python train.py --hidden_size=192 --attn_scale=0.177 --learning_rate=0.00269 --lr_head=0.0118
Each number is 500 + 25 x the weight over its row's rms, rounded and kept within 0 to 999. Layers, rows and columns count from 0. Numbers have three digits each. The size before them is the row's rms in percent of the matrix's.

# q: layer 2 attention query, 192x192, rms 0.0654, rows 38-63, columns 96-191
# k: layer 2 attention key, 192x192, rms 0.0591, rows 38-63, columns 96-191
# v: layer 2 attention value, 192x192, rms 0.0396, rows 32-37, columns 96-191
# o: layer 2 attention output (transposed), 192x192, rms 0.0409, rows 32-37, columns 96-191
q38 073:540513529446492510508515462484488466513513457483494517515518486517527529529519433491521530478505492483477512537484488516472498508500594510481485521494489513495504499476533531498532509502474470486508472458459494464458491441524507478507521519500505505542456498488468494497463531524512509512
k38 079:500476531477503475536485500447510529515465518524503502462526488495507464519497514452467524489504474503504498526529473535467464499486489460540506491482492473514480484486517500475509506509515484534514520536532513536473491477504513507522474483530500498532471425464508488497529468448482534549
q39 066:467529491481449481540506484464496482489486506494470522515529485543517492535506460513531535494510492493512509484477512518520459523509482491505487484468472546554515459508490482482514523539509475464512539493493498458492493532536514507463537473480494530475519505469506494473473493529560463502
k39 077:482486487479489510518461565466494527475533506534512497517505504511472509538503475494482492546524482510409495447523530511540481485537503518521481492545499500490477511490553507475477442508486517490471540506470488527477549489489484480514465504434500532544503505490512502500524528488515491515
q40 069:540494481479461525518521493471524503497566515517548500473509493459505515507540465476511561523518514541495509544510511456506481497513505525499501505490490496461511494470487456506456512515501541489477474492506454488449505519507488510496472502502502541537505488542477559474521496493470507553
k40 080:515502483480440510543519566497457488496507492495514518472496509501529545497459491484508484467471516518526510520514484478476510487464487489503484513454522548480495497515480504514465449518477493468458538513493501518497445476501506475488488483514495513505497476469523509547483486462488459504
q41 051:617517542505506501456500502533535487490496500481538495510454490478490462536519506498502520504520485528468486519505507527509490490525506510478476500507497511523492507480470557494544521518486487497498502528485497455503487443502528488498494510492480508508466512546488411491502527469500540489
k41 071:466459500473498485486505511521524512489496488458498512497511531484492468481491524493501525508481507514527493511496511506528423482491488512505485497495493496508472505480530452519458471492516460525496499493544530482449535503523501531545481469537521476555499456459502505506531514495514579539
q42 055:444468507525488496506501498507491462489495503514519493527505512491466535469452455487521503530508510491515512517510514493494509496495497516522521490484451487491507490497518494515452487479543522528516551509468456510539510565474463534490458501514481509514547432511505519499488521508516516497
k42 060:501528476472483521504487513490483521500538490521502514509488465520478507509518505527526491521487518496506502487543492478490565525525538525499488481516454513492493511509471536502534466502482523492450530492516487515526427484474505484459508522542518516458471530508513513518468504451526428484
q43 073:517504515498473478467509517523478558478470475496469484513453479464511468515465503520489530518466514507459483475463488502488487493477477510469490450496498500500523508533506533474488503509478506483513454529493510511492489449482515537527505506558521505531493516515479492470534514494489534475
k43 081:498484512549527476504548486513512513519507503519492490487515491478540499498515536516429485508494496482460492528454478518485457489477512485513540517502563505514498497468454459487515461529486486501508499493516501484480512502511501520502518476476490473485484444497460524503523484544497522514
q44 053:313480515505491506496494490519491498498489520500511520508519531504492510511508499498495499498491495483513512485486491504504514516489536505520519518506516516509531499510525507479516514477492518508535517518488501535540514518511500509494505487482504506499488499455509467501503518506497494486
k44 076:503539442479492538509485494471510502496560521504488471514485466535490515540524462493525509557556509494492464482529540472541521498511504538498481486507496476474503509522498511534494494522501500471488521476506511479528513504504521482502498495478503557479494523470531520469492496458520445528
q45 064:438491472492481529533527493467504503521511532511497501488535508520495557485488483496494480500500506473531498496505498472513504505487476512541518519485516501501520487512506436517462487490507524489505509482524487511505519609521484507502492489489515497485521487477513603507506472524504450519
k45 065:538530481493483515503466508497472486497517505492513525543453496517464529500482456497549480488499496505478507495539519486500559483522479474474463477468497496477513518533470557504534519516463535476517500518472488522560476478477476454470500546490490545497488553529548488530457511483508417498
q46 055:560528523524504485495486517503502535532515456510463452514480478506515446527479556536486475486486515466491484488473470528520507520501422477482463499512551517532477516487481484523516499516483500492458483517524514507517513453505529473540516503485499474515484524485495486502512497498498498527
k46 067:498492517540515489463502442524548493469483508459500506523520519465485453499497496508485511480504466495492503507464511524506464434502474541509515472540530491530497535499502453479482482484531467481534496489519536478495544544532447528503479474492478487539470476493510481477535518529526580525
q47 062:512496505514507464492459511513491520519512449485490476495478512509522467522494513516528467498485505482487498485501489536493518517502496459441478491484520493539500505525495544512556486503478481532489511518488508526528520424508516485502530469514481477509502503444550397511477489511528474468
k47 068:475498520496509502467495462486524479468489529444492486509493497493515486509550503500474524533535481496475495501502512541480448454511512561554518507560479496523491519480543468472495552481545482493489508481510520467470529534517464535511505510496506490537478504500497478459527504484516602524
q48 073:516494474474538482474509504486464535455459516483491487480504465484498467498485513480490498497480526530475496474523504526484494504497521503478500468478484447466517517503507554475526520533480506506496501493522496533486475457494521468480503503526494500524473520468505478498499493457414527486
k48 085:493498526506488514526540480461469496491502494505493482447519504485545533496503513477468497502531535502519489525499474512469504536486530449513534531495540520527514470485481478475486509485494447469465452499488471472493473495507517521527543500495475495452534500476420508471524467535458517457
q49 054:376486495540512483475461519544503474505472496488508513517508533497463445502493510529523491491524473498502525496496516531523490517499508475484476492499489537525509481495506511490502502494513487504503532530510492513520503512504509525502486487469471502501529508503541435501504516507505496455
k49 067:457518473454489493472495513497519528488548497502505477518488454540485521515505485501499500561544493492474475446502552497541505503524513553515487537527490468503503514489514500509484471519529524500498523483479515486502503540480521486503479501470522525512462510475533532477514522455560486529
q50 076:482474493508539519513530482496491489452506522495530546478533502516484538473528501480504444493497494497506490519540534463474498473504529566520538523523474491489518495503493512478492527468501508499504499493519488499490484535493494511505448508499511481478502521564510539512486499471466479471
k50 082:510502489507515499511477531489498503513518482504502525471494498507502491490464500512531498494528535495527484520506511503480549553542522455445508507454538494427539482505463537510532526510475485475495437518467480504532460490456536485482509488534486506456491539479507509528510485479476428447
q51 072:507471549503518503450493522542503478461482533495527504511486499465457487503482500458490518492511519518463505499505493513456479469484574497496498469512446474451536524482540555470514508468507489502527495504487482507484504439477503478496487527511496498516503498515508464493484523480458590498
k51 086:485502510495485495539536467486445524515494497507491482480506496517551521484515529498497498520492515501563488528495463506459521609479549466491517496480499493511499484482481490514526500500511498544498471502514500505505442494506578528512530474547479482432512458477445515501505448471461491453
q52 057:552507479489490527541517492448505474505522518519483501465516475522506524520508459485495530526517503494526483503504488469505493502495455476520510514481480507464515498535495472514489506514501513473510483473517472484495522560508514500496494518511521529522511499515479602496497479506515456524
k52 062:518510492545458482517473503502453496522477510502495517504485509505495517490458480455508472456449493499491512532517450511500542477479460461499471482486519513482500482514477515500536495520464538496485528529479493519539477454507486451486496536498463531486549509519514491550484490514479478479
q53 063:346480520504485503477486501539479497496482504482517534525490533502480466505498528507508512468494491520492519497484511536508501494495531510506490485525503504515491488496525533468511510487491485500530521526470507525519521482484507508503508488485500480493490504461513408497493518500475527490
k53 089:479520470477522539503521493481549524495568525495499469502522475527521497522517489511514529564560508494495476501491561474542501519536516544491508529502507473496487511496511472519467485507531482495499515483529514475478516536525515513518494481483524518498486491452499529432527503468509482525
q54 051:681522499486485513509519508478524485489523525492509484485472491499521497514509496503516529501526505526505501516514500522499494497510472510493487507509503510508481520490476508507505490514503471471479486504509485464467490487511525459484491511505490516498494523523484528499499511475508501503
k54 072:494455517513471489513521527515489480499450473476506538506504547466495469474443511499513499448460489519527548532500467532493470476500473469468463497472494502482491486477512486484486488479473504516499475531514495505483516497500470488526479518547490471535512454479508479542495489522473554494
q55 050:579525513476515549510508510491517533480549466514501463469454500482530462550516509516518507515493471510461501498520529499536508502538487504479494497517543527509499524517463500532498520530481503491465492515473511470492484447513517486510469494460478511504460505531483483487505487500529478524
k55 064:504498521508481503474511505517522455477469504469489507500500516457490470497478490472484509456495498499499509541483479490503455426493443514546474550484509513473472506460510488486467461479488467508491491484535540476473564481525446505523473503491511506546468483503559491513506500526503583536
q56 065:537496533497514479449496511539502508464476483476514508506472501476494461500514514514503517491494507533474495505503505538470490479504554509490490480507476487500495517492508553492542500505496468494489508505484499503502475417501498489487494499514489503503474508509501412506511526461477565495
k56 064:475483509478508491515546497473516522502496489514493483464533522490548510481512538514466501517507517492537507512479500526466474576495542510515540503497498492528492498459520466493478500479528467530502470479516497468457504524501547557524519452494498455470487450455458518490501465505473519485
q57 050:597510525521538481504482502514507459501509487477522497501479509514509490521525534525513487474495485510490498538495513513492493496509532506488490521517538519516471530506483549512543522496495456493477473519454519471473484465539524500495513492469501500514455509515521427501505506469513498527
k57 068:479474522500533514484498504486568514452496523439507502485523498454488452476472518506498516497518492492526493521489521529492432486499467512490483495467490464496493522487532475504483533482513473509497468507518513513481530504503472519536467481558494496555490472447521481492511483500494566494
q58 063:512504493482552477526488487501471560517451447503454483477489475485470478468467504530482496494491484475483516471507518493511542515456479490492495494500469498518457535532549577499530508466499479531501506502468521517540476482465455526501488539561500497502498510507465507494516506491518491458
k58 076:512505522558493495485510462513544483536512512506509506491541491488520462501510503479459498494480508480500468548481472505526483487481463487508539505526558534520520460486472469492582486504509504482492463518511476459497473502476499511508486490466492497458499523516474488485488498576472483497
q59 066:460493482529502478501490499527471474467430555496519513502530513519471498450476499497496492490515513514510520490524525483485482463481528522525510497495419494477501482498516526478514491477527493473511550488510466528508521521473470498486452499495496492452524529500513489537479496488454525483
k59 076:495507479486510512505509515483492552513515476520498514511507496522521521487505505551500497528517516497521488496482502520473561596532566495475521501508505486509539483479469515497526472497499515480511446496466485508495438510467551505504556482499501499428479558489476514502479483491483434456
q60 060:593540492456492550536532465430508497494543514519480493464501487511535547536503479498503503524508497476521494504521498480502513499511479493516510525488533505498508508499467460539485503530489515472479497489510496482485485518527512490507484510504504520497484495482473567494493477514524441514
k60 062:541490501548483515494458500508469454494449509504520515503480512468477457514471480464525502433466495511500523547505456496494480438497453455491463491473506518490488497503490522477513495498483522505502491513488502497529519442516442470506509565509497505525508514527516477531499499540481535530
q61 056:438495469513484474521504472500457489496479531499492508492540504493479521445488491465500536493513526516537526483520530477459476471486480475500516485470476478474493474507521512493486492492535502486490543495502448498489537542444456505452493508546495511456567499477495517518474496513487498504
k61 067:500512480471488538519522504492474513494515506531504489527508498549513533514505493507500506506519524498473505496508500487518539541518561517499526485540493520489506476475474488507500468496491535459509515513478460524522450511485503478489526509487516511437510551540456504494470504518460437443
q62 071:491518491454509533520491528468502532485499480512502468469486474489502464530496496507481533499523468542491558485566530501522493502514485544505453524458435499519507489444517466513499531522510491499479534498507458459493490494516463460482486535444508519473529502486485515483490493500450520524
k62 091:499511501463462535505501526469480518472464508522528473456520509451478506511530502486496504496488510513499496473510497453515522533502531473523487551509481563520491507526479481481508434506482469460499524499491470490497482460491538458508468482431481526482455531507505507477468480486474452491
q63 058:516511552500491476464484520512530477478510482483526498532487519476485446550530495521524529487501506535471508511504537520511476522550508497470473507507503529509510518488495510482514499506517478473475512531494496475487471430530539474470477481466480507525482506518525405483499518470473532500
k63 065:467496479470465520514516544471501541477509487501492480493503493495497503511495516503492500549523500518509490490515512526541467503507510549516482513513454480497467497480530475505429472500517475505457519498529509490460507529506523515509475466485488516534475458459491501498526498448537545540
v32 085:547529447501509484505504525503486520522499520509465489501472433505518519503486477543514487546499515468531476502484533485517521522514464537521476470506502477496494507524478534524509510501504467483456531496480555477541514477492483498525552492448501521478522510478487516488481508510515460512
o32 068:708467468503515491494496464496472535504511492496495479471486513508477517510508485496498541500481501483478464482509500489486481505520509488490502526489475485490511505519497493525476527514505478486488527506505508496453507513488485497499470471491506503475525501504476491457502502489498512491
v33 091:484522498488515455501506460523523501531504515496509482478539474486503491509526514489484519520485513467515497515466455487495509515484517485476485541449515541503473507499525454528505503483542521539510435483538464503505505510521525520507484506540597457524472475502494523507509483533481497495
o33 084:476518463499506509498500480500528487507516529499501476490512476509520514529468499489482541495502486455537513516522495475521524484478499503515485481514517509485452472491457453525482460506519514521497521494516500485491489521479478463517494502491477501509521496516491676495494475510527482492
v34 091:501514548507442491477532453490497523508444522485488468517503474465515478509482478452524489512517524504516465523518490507492540496540468521502483511492428502498493484500509484481518513458487498526484492518514522512511485505520473488470483448580533530471491496438495494518486483457521484492
o34 077:526516475515515529487527492507500494530531558500519554452493524507492508496524502534444489489500443501498506507521468488497479523488525489508504520500544526493508505525487475500492490512531506506533508504515513462453507498443473504499500488504473483516518506544489522467489484509529490471
v35 105:505477554435488493502563470521550500478488504484481522476531479518504501507518514497495496452488531487483523522469469512476475491467499459497529503467482521496495510483480496467490541531519518503519536498521534532473480462505553486499472462534544487494482477529476496509479496500488525522
o35 101:462537487528509504478480528466542529512547505528500497494511507494533499469495528500499512509504487525543465544499529475482497480516524509428518495541476482519430467463458496537516432475492491519501493499510485501544475459458492500523496520478486511495479475436522474517492511506537482540
v36 082:455427554506508505489485475534501458485476487516529502493497501481508505497503526474511518481481494515500512526491458526497489539476525464513488523486484489480514522464511477516496523488524509538530474469502462495480528481495512495524480508534520431528498455528507496514474494550496554505
o36 067:318486472497516509536480522495478499519503519517505486503527501519504564480475483486488500501484476510528506494490486507505532492499472513501492506520499525517497500511498510475490476462478526492499527493474494520511498518500491472501502521480486507532516467519506549513475500532514512525
v37 085:491529483518519505538479477496507491506500516490495482470523453522521510503513511520508521503487540447507472527470482510482499520471514462485523555485522579543468517512474448545513495501518465503497461480562481498502476509512524508500517493494548475484486484485474543498533464533472477520
o37 080:522530465485498506500501507460511491537534526490493519477523484477522481492474517493521530484516493474516514504508505469498511509483480508506480525516492498508454474489487437539501467511526502492499479493537491476507540565483501480499512516515505479487504525537490664513505464493509480503